Weights of a small GPT-style language model, trained from scratch on English Wikipedia: 3.4M parameters, no biases in attention or MLP.
Each number is 500 + 25 x the weight over its row's rms, rounded and kept within 0 to 999. Layers, rows and columns count from 0. Numbers have three digits each. The size before them is the row's rms in percent of the matrix's.

# q: layer 5 attention query, 128x160, rms 0.177, rows 0-85, columns 80-119
# k: layer 5 attention key, 128x160, rms 0.176, rows 0-85, columns 80-119
# v: layer 5 attention value, 128x160, rms 0.257, rows 0-63, columns 80-119
# o: layer 5 attention output (transposed), 128x160, rms 0.213, rows 0-63, columns 80-119
q0 113:513462469479491501480510476501472492476468468510461496530504501515495506495512506481497501484549514524495529477470479511
k0 111:497525489506488536499502500511549533503477501498521484530489532489438548520438517515486503499521497520471524492543518506
q1 108:491477517487546521496523458502480464477518507469509498492456509526483509541525517521521470486537528526548541498510558513
k1 114:547498470491510523561464533485480484498488510478525498489481555526489563490500464509457497474455513534511519491541540491
q2 101:504571505502524526508496458527470486460512499461480489451510492467533477490494556491442539525537478513518482492487496518
k2 100:526532506485484491506528517490528510448522492491456525533496511466479515456511526458516490533489474497497521509507464472
q3 103:486460498508467545464484489549485525465485504507465503505502476473505505507491476462468476523506493509495495517531489480
k3 103:510486542480513470476543518454487523476467512534504496530477485528513472555485521489515500487472508526480474465519509507
q4 118:514505524534482465480472466478484509510490486493508525472497501508461523524514505476461513509516528518504510469507530478
k4 110:493470459467497509506493536518504473507516497514508484522458504515539520532497526540491449500515453472500482550518481494
q5 093:458501511499484496505501433470505550505505492453483525502511501543470521513547507476484495501492480542515453489481506512
k5 108:538483493495471516468494484478464513562537534542496475484515496488492483537494500486475553511510539514508463499491524491
q6 114:539511501498481531524480542459510502568555493510510451509477510506496493450502539544491482468504501485498488475481465511
k6 116:466513472492486455529519456538473493486529509519533481450495483547526494516470519474464489557518495496489507505473495520
q7 110:497524500478520527474467466520496518537518458443559437520528514534500484488432496556487465516519491473534578513531503499
k7 113:523481459533534507522513468513474466519484562494492481455517426503504457491488530523544485491513507556518542518472503518
q8 113:469525467498476471520539487514486495462514535475528529508498482466508477498505474536514467528521498497519484448480495524
k8 120:501505526466532492497485499481471506499516469489446530513498515514485528504478546476490496453529500505466486520508494513
q9 101:469522499518496542501529501496486466548481464501549516485479518521505499472452479502495476498490543470489509504491499534
k9 105:437453495474525501486450556506492496482539510514504472489505451525518465530481504507501478503479499474457467439452493540
q10 099:523490527474515480500499518457476531465521472529498560521534540461493479479511493513486498499537502493507468533516493522
k10 103:479549473507437551460520481513539535551497483559531508505507518457486510482464466519522477491491503480506522532474488516
q11 103:518495523505478521535495463491520545481507533448504474504506460536538495476553544522506516522497496537518505538493509494
k11 111:479513481520510501499517492523464510476473538512542539455494510495493509542495514458492564500513459497540502485545480542
q12 116:516494545485519462518513449509525518543496513473478492472523511489494521505442493514515545489489494492499512459534530502
k12 114:501475467541478492514495490533512529503518505487525487507513487485528492437508484473513480497481517500517525517471489514
q13 113:517527491495492497477508565506548525506527471513514510498509457515501511530515508484531474486470555519490538502467478467
k13 111:493468529509522504500500507481514522541429484493474481465502490551486514505474521496463527506520455508453559486505483499
q14 101:457521489504511504503504530496504522536477467462480489494495474487551517507474508488546506467499494469535482533505497483
k14 105:513515480503493510526503519519510500474529533510553510443525447465503491452471521495506510473514471489461521464493503502
q15 121:475555516474533454509490503512466496504521530503486508530514486509482505471470517508492484497504526453510508517482486506
k15 126:501510549506502465478526516504471520476407471517454529507495498444487521482481501528530491512513501503443494491509476510
q16 115:467477487504472513470507507515559456525514471484524489497514491498502504464497503510509493495485488497492502523517472474
k16 121:516496434500503476493467489450491493525507486521539458525506512501537484457490503493465484550524473523495454517467519488
q17 105:484534491474527490506518513546517511461541483508536502535514454508542530515478473524470482520524502490498514495491533515
k17 115:485466502459510504505546475482508503509471514486520492517488531462475529469476518483498491495488523525527468475511477572
q18 117:530468510520503507511510521499502451492481499481508513489525522442524497489482477519510471517491528509478518548479497491
k18 121:506541475456471514503538543458511520466473537527516512492469493533523513474485520518469476516529465501515476493524505512
q19 108:506539528494514533479476505543502467490486511513437485477503495482533548509529488511484507494518507505504501560468510499
k19 120:504482529531478482483543516475518526492492483426483509555496496488470480489522537518491492528524471444522531482486504471
q20 112:480530438534537506489524521499527458548518481515504493506502487541520492517494519500514493496500480485485502462514505486
k20 105:497495555497532511544528486474491493512519533488494515527479491504422461507505501518479516519481458498531491522525528480
q21 105:461526493495513483495497511502465491504489533468471526517487472470559487524482516473498522521465512490513499516518511514
k21 108:535452521560506516528519519484505510484453473530509513506488532497481496443534513472539497518479535478497523452458492460
q22 108:535432442499478552470457508504476448532468472539517468498489465491521512510517501436486509457466493458489466535499503530
k22 110:510511505514528508496521538509500519465527515557515486477506469455509506518524492505466508539470487494508488504494504519
q23 112:492519550503483500462483510539492515485577521494501507514512477502513503471493500473486539514497479522495527545488503502
k23 118:498524522528465508520524490499476491498513490436539500487509481500508511478470524505463485531500516450516501467561488493
q24 101:477487481484478511467512527521479520491472514471467476504504506536477510491533508490466556525497441506471532491444486483
k24 103:469545523497511519511514514501530490512496456500482502514574518472514501533450513469516441483502522528495473492481479477
q25 122:474443549558557509495479523482475518488479522491467530498487488476504507502464489510521535482505536450477511482526524478
k25 128:483499464494470499481497556536476446529463489490490509504498433465495498513535511492509504507475509469502492500504519473
q26 127:507495491523507489491481481534472469509505537467496514536494518493494492477471511537467492505440481508510428494514492552
k26 125:509514506477519463505507474498486505526510454512510521511486517505510458530474539496453480490430562508478567486513512496
q27 112:537537526511484522497459475544489494504494490470501504492448481499541511466516523503508506540452538458504496509500456517
k27 116:489480464487509478473457507450511469501536503524508509510494503538535520533507517493483494486540528508504516509461535490
q28 111:519440535456447495540456490505482513524513508491455479500503492473491523448474475520505485539506527480507469482516481503
k28 114:490506500474519493453548499529485499515482466524507501538476516485480465521523486519487518484475509506497502507484536512
q29 106:515480513484549472533489460519485443481477537464531530489497561478503514478529509492462470511478493482533540513529477495
k29 113:552506546501514478525509525479485497464505454495496448465525470522492496500540487528501511498537456504487477520470506476
q30 116:510477508493504543507446463456496483484529493462513528497502513517516499516478478474498489506437539527502494524496491497
k30 119:488533524520509492521484535557516519511462522461516490461507466522489501465504507479519491525484477519497509475483565510
q31 110:516505504521481516525522485524478459500471452500521522481452499538491511499499502502507502476545505512512517499515499492
k31 113:501502486509540471478448530520485516511508575512518522548492460480505514543550493489505486526472507474558493527517514498
q32 114:453507535497544503523595485505516493503531537543502500497484553465514520497486503496497493499543527502520517517540501492
k32 117:525438518488479515472486514488483519487447483475531494548470485520471505503500483504521519476489513480467479464500478487
q33 109:483494479521487538544556478475492464473512547508479495468469523458528505505480502501503515501500491498491468489498513472
k33 118:504499507476487465477476506506486559516507506475515536538454455507452509507499531465504479495492497518491528487526517506
q34 114:490472468514477485512505464501509483543505481506543509518455504533540523498488507460516475472537483495489500476493500509
k34 120:490508491500490539460464519503486495515503528515519524469531497547490519501491468532516504494508526489455540499511504522
q35 115:510517475501480517488489517495516480523522550446484508486572540504495494454529539493481495483481518540472501469487517516
k35 117:528507549536522520515445485506536521518523513494497455487446529516532495516448469488514504529476510499506508461500479466
q36 108:503495513498442546500498537514541495524505552492469499533463534537470499478456550499480496490502475508468488494544471527
k36 114:480535467477505480487472499505453498517491570520506519516479520523483483502469497508485517500493514492482550477500476513
q37 117:494520499518521533510493456467512508487515504526502470476486457541479505485532492499489502483520471497495514533482499500
k37 116:492524502479489485481496541505510495501500525472483468495538524504510513471542492476523474508493501499471523495503534506
q38 101:520457498468441477481507513519519503537489475481460517481486489484520486460542504491513533492471493537504489477534520479
k38 104:474512479453540505506481504472538473466507535485565499465474518547511520561470500486494503495468456502511516508444510509
q39 125:495554517457522463481518500467487487502472510551477551488476465480515475471496484496547486489499493520474480474520477524
k39 138:524511550506490548499499498460486474523536438503498501523500509494420515477571509532495461483494522445485506528482480467
q40 104:476441498449443493469478515486460497506482531530475497500478501534494479523492505495524464468464485492499519487504498496
k40 102:510508524481517489498464545474517518506565479513538515445518512495507513517522472496485535525481494521486484511464497491
q41 108:532467500494476495540522561518545493512492481471483454476525522519510509447540508533490463540498484485516490518514531513
k41 105:515526500516544513490480521536496504460515512496485534539480508489534513480495484473459530507517490453457518526522454470
q42 102:495482521514511516474508519472498532502482486528445501495510495468520486488480558518487509496449490536484500505512556486
k42 103:493536514488504501510510500504522524475491497538522563514533497497476540431490446506513503526469548494483522468494515495
q43 112:522515514488491500509519535505521518536517493502505504523556524502506480500445516516520452492486510512492523501496508469
k43 114:505498459501510493486532468495523539520492490504522463480453509507481523433477499452498524528499499497482554499506452536
q44 112:499469504503475473510492506477461541490527506488500483501511454531500547540493526502537519516488514484511436537522482481
k44 116:496487586495502509514546540509488479519459515511503516460532502509481505512509490466460494456567492500531518490501515581
q45 100:504535506517510543495516560514462535471501500479533506523493514575516493462534502485500473540462485520486521500516544504
k45 111:525492497506544509515512494517522511541559513455499540486538539510488544523466522528500519475488510551518468452502505438
q46 105:500508485508483516513467469535511520513469517468528534539478494521507555522517511516478483496518495527489485518509513491
k46 108:492494471482431534490503482513507526496478504495471516551497495462554490488543500507535498489514466468474517509517505482
q47 132:492524505530540456507500513489495498477550488461486524485463477506482516535483501502541476502484457531575500476510488479
k47 138:545479445473514515536464461471461524511453538475502495463486551500497473496488500529507487465510515560485543509533496484
q48 112:492546525480492488519508497430507488488556496495495517508525531492488512496476526494491518510501513496560496502517523517
k48 108:463461474498560507496465520486500508518514424524511481502520492498496528476511497489515541500514526483472490526502488502
q49 105:520543519466506487485471494486506500492454511511524506521482513509510523485479472521544545482519488478518480484525500511
k49 107:487444473497508453468504490518515478518484454494476468512525465503445517506508486527506488487527497480507510562487459500
q50 112:475532506519515526520480492521507513543507513441497498496543504512530521463519510520496440523508496490539515505538486506
k50 110:502479467497537463550477508486453502471483530517510465492490479499505465449484469501534542464505489473486497487451506471
q51 111:532517480500546480489491529516535534517483534479499568491526510500482473511494505539568472464474503510553488464505486477
k51 118:479471510468547562543535523502478489519475474493463504463468513502502510523491522459516521510479471501506553512508488488
q52 119:514470449479491498462469529484470464482502480462486498509526494450478469570552488493469488479478489457523533535478496530
k52 124:482489528504538555497490492456497538481484487534468498524536483462511486514429490512516531517535507505526500539510512482
q53 107:469506524524513498526491485505504478522517489499510486530528463483534488487512521549487505542460507500466496504505519491
k53 122:483505481548492489475506528517533470532495538524535496481504512486477485515538534502470498528501479518541497460531519522
q54 102:506459503487465520550488548529526472494507509503478475558487492482505473504485521497512463493478537477522495525504517484
k54 105:485513541516533513498517482461483511498487513497480460484546494499489499515482505462469589493532510490512515454524504480
q55 110:483530524456493531484492504525450483492526537517524434473504475484503516497475511532494576507509509494506489546590440488
k55 110:495496526526467420488486479521453478539501488522544499536519494559509515501499441491534476480530496516501486471497521513
q56 101:479450500532521468498517513491448500508482504498473533501484492516471538537489478499527466494459497552521504469534495534
k56 109:545478531460533500530544531477497458469444520499538491497476522497461521500524522535529504445496510481515560489476505525
q57 107:495543468501475479508521492485496438471502502524512492532438493493498509506508457505457467473556478486534498517471575514
k57 112:523467493451465478480475527468470544507504525493504528518503510465501534517472545521513509479555516493492476479478440482
q58 112:519492535503473501526478492483509437520534490499515512510472492487495536522487480473512496503527475525465503486475490509
k58 116:505501461463477509480471521473543512505506468491486509529472494473451450488509499543475539500507510502530462529513517544
q59 100:458495486508523481529550477494512540544539497492502542496548491525541505504536470531512497526489553481510507489476552496
k59 099:519503497499474504538498522493555524499513474494473493510469559494529518458512526499497455489483533533474506479550506497
q60 110:498481497489465461499532497506508524524549465481508514556499492516513512454549457482499480507522505476518503476461509517
k60 104:448508436500519537465492503502492482490474461490498484500454515492476515509500510497490515469547473514514511489504482503
q61 105:521464527474476541461484468451545476498561453522482531480513537492497489500498510529484501492487524548524449479488428496
k61 112:512494516484507527486511466516499536543471492519526489528464523510555483491509488506521503534484531496486514513512508498
q62 119:506499461485530489460470443472462466481557502540501501517483511550498471481487476497510488510497488459541463525496491515
k62 121:524510474502492515516500542485536505465519438482519468487525500470530518507508503501473478450522515518510467496460537483
q63 107:505502483529499519466498505450507516525503513474534500481514493516528512482530507435498537518551503522492494455475515514
k63 106:530511478487513505538534520527479505459518481483498489498485534501553509513513493438506536491456481458511501481515491456
v0 093:469450486503498481479501470485463494507505475507512460531513486513466484508490496544458467501492505503552496500477539533
o0 097:519536494482468484529512513474500521500494478506458544521494482495503526490485471496519550459502456485474478466493491449
v1 089:503521523510500486512502483490531487502506551492503494511474473529505449493493526549497455504507496482477475485504496540
o1 092:515453478482480523454518523513482533484528457503480472521518504517513491509470444484463546466498517539515530518517484486
v2 100:518492507521527471491511521510503515527536473505522515514473551559500486484457481475556493472537536500517497501483476503
o2 103:532547537516493532471452478524476450469506531507498510475483434526512490536490503502501530502478460484460510528518556499
v3 100:515500506501507516471478468514544458461430493448512439516522478495528495447468458516487491511529497491537505467492491480
o3 105:511474531523486447497504488476507533502530545511486519476512493515458506525454512496486475512488531470501524495561514499
v4 093:486535537517530488487466516511501513507495537516438502528544502505500514497514498517524525521506517498497486485476488517
o4 094:522437550518484485540493520493449479507529466506525495539481487509447469479514523487489461484474450497518460540496472506
v5 094:450496486483481479474511503477526512536530476471523510530518494482472514506506506502502474530500478482475517526530480576
o5 093:526511466519497490489481534485525510486484487522497460510475470529499525501497515475499503498517522488469486506469507460
v6 092:478466497489474493486488534478464533495524506458502555476506511509511480553463483484521500474506485532524497486475501463
o6 093:513494500499448544532532464480475466487491482530489495517477482429512483501569508493480517485488500511470511540474513531
v7 083:474495531533495478465539486499527478517496502521427498501517499489502482514502505505484488516484536508481465510555514559
o7 085:483447521436506502511467483486482526485488490493497492528483509560473499450520489516497503516527445514530490473482489519
v8 101:507513494504538474553491490511465519508532564521492431503475486468485441503545498477496516486527479504540488533529494456
o8 102:502489482497519517492534499520531524512494428489514511505551482512517510480498536508498516529494534503488566498453482490
v9 086:467522514498493542534500468537495536517541497480514496551481477536480448510534507527486492524497482551531520479452516544
o9 084:536491494501478514472480486506522503508465509503480479539514494491479502534482506502478479468478477507509525530463512490
v10 089:446498503528513521457515470499492505514506488492532488461510486526490514492537490481505505471522525494500481528524425526
o10 093:507482513468468492503542467497485510472488504471509480495439513483525466508444441492514508484507466517482520472469542479
v11 101:520473526533476496474469494513510514543492521498497501474481527519530528499523482521499497462551493470525499500518459483
o11 100:487553519492493492482515498511492486460495490490500513483513489476473457485490475503565523504478543488502460486482496497
v12 094:481506507478498488498470504512515486487488464524499513487493482491481464517517511491521485519498495522505470470450489542
o12 092:523469467509480465504534492524494507471482492480520486512517470477487515493494485490471509538498542495476484491507499484
v13 101:450486522483507503498514515562510479499490471453486497507533498519494463507465530529527509521478540525515466506494440483
o13 106:487497501529482486474499482441500560502476541489478471490497463501512510508515479496472505508511535521538469499501537533
v14 094:502495481556496505479537485487518486464509507491470512527495502504504485491476528520486493486472511495482509556500498497
o14 087:495539539471523499498498490524439518511506491514475486486473490543474454514492507521493514489493503479456511502555489492
v15 090:476482510514494537511542483532510499483563480510533513488464475495483513488524498462473488498479546540491539494537487530
o15 092:484545507497511518471499524446494477491474509501493506527511462482540484551520492541515478494542502484521511546502490497
v16 096:536521477480492514537520537516504477519484561500478544476499472489487530506519477489529528496498526528454471507512477492
o16 095:544490524512488524482456466493476507508484533483488498518497516488540472516476504509477512501477508501507518503494531470
v17 095:554488487540497471463527510490517504508510492538474486460520553553482478507502434472502477526487501494576520493533470542
o17 097:507530489433483492506458511525525488507495432531512522493500528484518497465472508503498494493505490446454453517513516481
v18 097:473474490520513519485511491504520530504509525485495501507486509481487474502545530512507491524467495482496478494469524529
o18 096:510528513484475496484515495520461449502507527456487467541510482501475528491470511529511499479548502509500535517504498464
v19 098:487513493540488475480472464500573503507475531427490476505515498479449487512494476506504510543486517472494479516519540510
o19 097:511480502476543484517503547469503491510492541521480493490497497569460506464541511499534506477486503495467559452490502486
v20 101:512487470497532473515467471490508454486518520536501523470504499468479469489432524510514529501509515484515496546520499528
o20 102:538490510526485487466499508476469499479458470518471490477487484522511434501529496480444490475476503515456517449508496489
v21 091:447482480528486484500536488524465466526518489452527521518487496520503489449509550465475521531515493481453524525504467491
o21 091:513442497489537520482491523474479532495491530494474494474474539496482513555499501498515513483511530485522471519490536494
v22 089:477516507473492508526455527534495523519458508486485483464532473514501487482520467501440524499504495501530497495512478453
o22 093:487551509506521480461500506526506502511550512502492509522499503463511508532486558486497513482493515519513510525489466491
v23 104:506451504505487453488499525522474473487502479509521559517519526508534479499501556505542532466474514478472463518526508480
o23 110:540528532550500511488478430502490532492524510484509481495486476483495499483486524445516510504499516491533486437457494502
v24 087:517469479550498495526541457473504512429507488512459499508491456461487487534515529564529456508477507502501489500541525540
o24 093:501463518472464522491528539470468510526496494494497532501486481498511523500520478495527509532544488507485440507463446479
v25 103:483510508479527523563528511500525506466469491479502524487452537457533494485579504538522518445521521537461492538537520471
o25 112:469494491526505541485489476533461527512509534465489515500494502537471511530470517471478502509444521491515485495513466479
v26 093:492456519496482508489489524485516516505499552490502498499557473507459486475565524523461520544504495495517505531505513539
o26 093:533484541484512500482490454491503517542478495482461519532506472522468489506448506515477507481525498499505527540465520502
v27 082:529514505490528496494492518512491549514479539489457524529512522508511508499505500448548501511489479523533504451535483507
o27 084:522459499502513528523482505505529503515512508491556503570522504488508501509488508516500498501516495514485526524540472482
v28 090:496504503503498496494531530553523507520527472484522489527492527524464462468491581498444500483549481496496500482487462489
o28 088:473486511477505477461448455463472534488476499484490513495520488468485501585520447476489501552496501500524507518487495476
v29 095:481483484544527495512532502500492511513487497477505480527560507501519490471475478519475472441503522511503515481507476530
o29 095:490526535489497481479461486497512524481511492526482557519473484519467496570509504475480509487495499507480513527501484463
v30 093:488523515505513540532503478494497504552507498494479412478540476449483480547566516504519498497522483474525500567486488549
o30 097:476484465483484501452511511507531507511464489455495511505526508547484557518478524507500508480499500523502564469502491521
v31 092:521476516536533513515541504516507489479529496506492502466502477531519463510524508513506482458501537464524498512487498491
o31 093:506553504464476489467480470479476468544516514480507486465489505515451526497507528520534489533494483498534489506534499517
v32 111:528527518520521501536519529510531516499540506491497484521525489459535447482505520491529502502548470489489479537550478483
o32 108:515465484484494493475502472473498535528483547500528535520498474546471523481514485518473521503493509495541500483473486481
v33 096:491507474538495516503498456477503520518484492490511523495495492534514507569498539502462490476482461485506516522478533547
o33 101:519509454440506498489500498547460523479504514505487485524487533490477475524456477503516526492510512538517540489520527446
v34 092:474511498497515531477523514472466480460519510507528527487511506558504514497497524472485490512537472508518517527526507501
o34 091:487493493441509498529534459491494490515500481530511495491482536475515529483529486509491493488493540525505507476492560520
v35 088:519492508483522511494492524512552477463471506490512494482561527478526484500510516522534494484513529522489526452499528530
o35 087:519480485521444500532497491449489520520501495512521488536487520501496497501515507471471510550490512474526492510520467477
v36 088:517534493535513523518476471489490521509517492453498470514498491493501437486483539503514513524513531520521523483430493527
o36 092:484515484492461496463507519530482493518473482494494512510470489459486506525494459516481440514453465476492518558512513524
v37 092:515487485493536512474526472486486492488501511499460502475554497466445520511460488479506500526452498485500510503510458528
o37 093:529517518513504489507501497476532515510529524513550495508512526486537467446509518540463536471536529473503480471507505516
v38 080:498504538513483518504520465500505510477508489503490484503477506495496557452516464471469524540488496542511472470489489518
o38 085:490479484518503454473477530484519538538520464504523469504485469496505477503510467528520458484516490459516522552537494525
v39 101:501478491499507471527488518545484479497507494490496506518500488540490477502471488530537562487482496513472541440476526528
o39 107:522474468516477462488494525473467521504507464546482488480493564454528507510561519449503539504493515454548474485516496466
v40 100:448519477490501436516538485505440508496493524520489497578494524512473490470484488506485499519508494535518538527459500488
o40 096:524469477499525511513502507515525544499536465536484499490506502500482499498558497495471532519511558493463484517519544478
v41 087:506479453527516474477497508528466479518500541482515446508529485475481490463543503503441485487498522506509529487517505536
o41 092:514510511509518509518483488505536507498525461529486548485522517465486494471468469510547492483517512464512488501499473487
v42 092:472489476555509488487472498549545445473512456479550526493509524487441467508506514488496494508513467538499532470497501476
o42 096:468478547498506535506514505481460518543486500487484496452468517478502533477532509478486520542507521547515500497553509499
v43 086:463496478496523544526486502514534529518480477466506530473463490521550456489507473478503497472466495473544512486456520469
o43 089:458562503519435496515516476526494484526515511452519468513498507511495505516490517512477488498506537499494493493521481484
v44 094:499488505556523455496482511501493514499533532548473538487544496484463538518510532530498485528461494507492459504546472496
o44 096:495488515474539516475497496461499520535478493509542505492474463514524464468515488511491546509524507479481501502471511526
v45 085:518478474456512509452500527484486494473507447492497478457501532466501482490513479468474548469490510482497490525490499529
o45 091:434536484488514438515507491544526463492511508510482512507522499493497521464508510495492463543512494511494481485509474539
v46 091:484467467534513487515524464504509484486506463520498519506488544488495505488455515507491479502482485472532516545432499557
o46 093:483524490473485508458495482501486495487480477527498487538504489529502491524539492533516494518547520475459507460513507428
v47 094:534547530513486471495492487496544557499516537558477489468464533529486470500480490490517474517474549476478476479437508515
o47 098:501503505444481461456531488550496493478484448487520465515525510508483472461499474488533516464505449462478554540485528482
v48 103:476491459437486495509535518546481507520509511523521507507507461487459496469508524510463483468477516504461473509506510503
o48 104:476510502512519538477461501461556539468518530496524480491523525506516490531491502488542522501485507465536507457453503522
v49 087:531464517508480528467474452481506478464507461515477518507506507544464500494484535564521509529480466494521524521519480499
o49 093:465484491504548518497556514529451500531504490484499460479454517507513499464483444477548481498508459523471480475470506532
v50 097:483478512519501483497526478497564511502488499486532527496498517454467459473466508488499514533481526506498553513515505499
o50 095:490501531506511528499478486522453498510512511497477473533520534575500505543545442533502512483571487479486495492504509473
v51 096:513491475499506510511505535519514474504482526532438457501442488517506504509524506508533493499520508503541551537467496502
o51 095:478558547531478523508487485496473492495475494480483538517545515460496558459477479501517483487520489502516509533532503521
v52 094:481524499503527548474492472485485486529498477459472495509514482515503493519483496506481492497503483528485473439477495507
o52 097:499486520458478475547534524480504485512469503517479504506487509485504501494523494505445503509498480504526554490530499557
v53 079:531499506540497500473523557498473488497522462529483521483506525520497492504473540504513481518488465485504517543555532460
o53 085:518446523495520466513498464504496501509480529465503496510544513533531510461500488535458532468561518510505478463507497482
v54 087:449499495526509522480531494513567491522482464497566483503542466491510553456482489517497481509486508553497461481515543512
o54 090:476493540539496459513527494498495507459499504531527425470469501518474508496458494506448503476538466526495548509503476505
v55 090:530511481495479536499489498497528454504468503486494482521504506489506455531448537523482504486544463484528494497450495474
o55 094:496530552490503469540507494503490456485515481479480516498515534481483503510468518462497474461459533555511486500508514503
v56 089:508536461472476498518467496472478508477499529528483484530522514515474537537468486495470484498473471509531481470519506476
o56 085:534467511496491496527483534519538549474490462485467559525509468447533484521492507495500517520511521519510475518492499537
v57 095:484476489528503541480494537508467548484529512489528517485489511572481503513508475535475514535467530527502502466459527523
o57 096:512526501516473490497496482441521517506475465502464496518518511498490511548520535484499517485546492495483487545522505490
v58 093:525511508507487550540488502519517529528498514481514488482478512486491481528539447519532478512500491498530493515567529522
o58 093:452502499500472436467543509498500481528481500519495520502505470508578512478492524487530552477502489456485509519484485463
v59 085:499497494523533522461517498495527520482466521458516486488508517499508525446507447458469510508532500476502506491466445510
o59 085:491515519499491502545454450529488466519535490507458478538479497520471517560503527545539473498509465472476513488546548507
v60 085:485500512459464507517499491492470483490542494518499512509501507476471471500490558510510519551517519507462508494488512526
o60 084:521472498488546483494508532456488488498490485509475519489511493532490486460526482490480465497508454495521496532468512521
v61 105:519507522527497500477497470505525454516491461514525513458556504478511526524502471542483500494516511528467500521511488475
o61 102:509517512450521507516505537504489504507520477494504468474445521538506499472447459505488511495513512483552506425526516489
v62 082:525524482482466495490493466469506452447482553515485463451505496497544490478500498521502497528494458481510543513479488456
o62 085:498484528478476464519490494510498521511503490469517489508517551489469483469483518517478483494517540456531497486508497544
v63 076:520458485528520484490479463532522499454493514515517472513526494479487496461435486495514516480523518492458547456527444506
o63 079:519517498487489479528519530470515502536500452499501522478457508484507458483458497475508473474490487502518478503501526501
q64 086:496513441531483460479522515489489494495521495475514507535504465519449452485464480486497493515466486481536513541496525543
k64 082:500485511520534530525474480475478503515490492510520531466503483485516517494513515478527504508539491487490506500525506505
q65 092:508496511519518531484521525505499508545500500534502495471527536485484428539493485515535477537478525446515506474485517553
k65 080:502515494508522526474493498501505536485511478473528532553469511467489500524477515461510511468442541534477465489495464473
q66 093:535527466482518508463483521470481512503502480446520496535503482521493490473472491504467500475516492447491509492509502497
k66 093:476480506491465529499502470428478562483490487528488538469465522531479515485492524529520476474507497479501535494542466487
q67 089:484500535488475548458466508499469504500496467531462522485494524451492518538527505459505453504503547518483508504491525458
k67 084:494528479494520472502483500499536511485519493505507479514481492534476508489465460505512501531506499506510475491483560479
q68 098:517468496497491513472460516506468433543470491515512506471502508460519495527451552470533535492494506487445472469502471539
k68 089:494517506523508503494512494521531522500495522476467484560475457506491513469497458503535472536459537527518552569464497492
q69 084:504541515520530522518503530473516545463488477462483507507540452490482520489529524510489539542539491528458497497480501512
k69 070:449500497481494486526550512520550454523544564542505503493473502512539496520485459523493494503448473534544477501500493499
q70 089:501496480474517483462483504542486501495471494494498552485503514529486510501553488503468522471506481478511498519469508490
k70 085:523500590493463540465521517492527526476491460542474540484506519499452485524487493519532502506468529515494519517499475507
q71 088:479547514489483501527525537499538538492537551480475512513498518501529460511470517481487529460460517450511527448543459495
k71 081:480496503496493476461517517535504511482484456538492535528510439468464496490550488511519478530528479499488506524505517481
q72 089:495489503512467529510467503511479452514496553470537479526490444501517495484481526496470485464476471519519491502518533483
k72 084:537497537518514526484459523477493458468507490459474483479527537464540525505474506518514490507509553514521509529505528536
q73 090:500499474494516513501512540434510484455503508479505499516533528494497532527463509506490504525497459484498491475497520496
k73 081:522503495458497498521498464532484512501510517503529506468479501493487486496466522487503507454487514532536491491484466519
q74 096:494517493516495544541525513480466511475473529491504518506481450501518491477493526478484527480505522542539446455507496546
k74 097:514470521483502478496523515499503477529475478473465497519501469464463500478545475525498501520496519498498487484513462455
q75 089:499454536512531494505458494506523510517467521535482521465532472507526488481455569462512531529465532508489517508515508485
k75 078:523532467533514484526491469494523447524529497482499479498499506510491501507541507494504500472490496530548503490439489499
q76 089:475569507486502524453483516512493493468512494501508469492487481506543498455519478504489532467518503487470529487502534493
k76 098:485516486539525522495494518510501491507482524531504523514482462544469475489544504487501507525518509459500509488542518459
q77 084:507498489537482532486511502507483500480491504476504510499503538523504499489513516497531525495490511526514454472498482446
k77 081:491473523447481508521453481513505491506536536525544470491469488511473529491511438483492507502472515490523491543530496559
q78 087:501480504543511505506504559523505501498473502496502535530499463491490474517497543487527498492508505481459471488483484507
k78 083:483488500550512525443492505492543446510552531502512488525475497523537467494545496504480495538490488483548472496480505491
q79 085:522459452513472482504510477518495481536508526544531516529494509489488548523514467528525489519503482451506506515532516515
k79 080:514518544532533482476498485480506519523515547480515485506545514528509495493485494483462469472487499469521446507509515491
q80 095:470510480526520499504534487495525509506552490526484499518497496476488558475532493497486471551507475517524437485460522522
k80 078:506498515433505466478474469487498575527468504496447487446473457469492475502499478467484510473444521518447498484520458497
q81 082:493469514490496503494509480477505493524476495484466471506526517492490516507467530490476523486527511509518498491448446511
k81 081:550511478509506487469456507472485515544518506525526505506439495462457518475476486482496469520486470442481523459484510508
q82 093:513568479489470516458471500483484475535512517493520490504509515491480509485459502521519420477498457493521495469504484504
k82 085:482480525477527525508545438483488488490482493500467527531501524486470502496488510484507534475490540509502526541508512500
q83 087:529492468469492522497451508498491534468489483521474487531507512481523520501481520498482508493504499535521487521529493515
k83 086:453457552494477522522507418511460505534494497528541496467478485546459463514515527555509457478508524527493504479512501507
q84 091:488507484475504497486508497509512481513513519504481489494523484527473498561459522523462510488497481511514555466515514444
k84 098:489501482486519460507483459492514503501512547517509471512497484539533508518450490498496511517522472562494520547494506531
q85 092:494527524496537498453523494504518546483468505524493489524497500493490468535491470486528461460506523448472537501480528524
k85 091:467499496483524496464525530507510534506470504514499522528512498496493469498488496516547506516464507440468492517492539483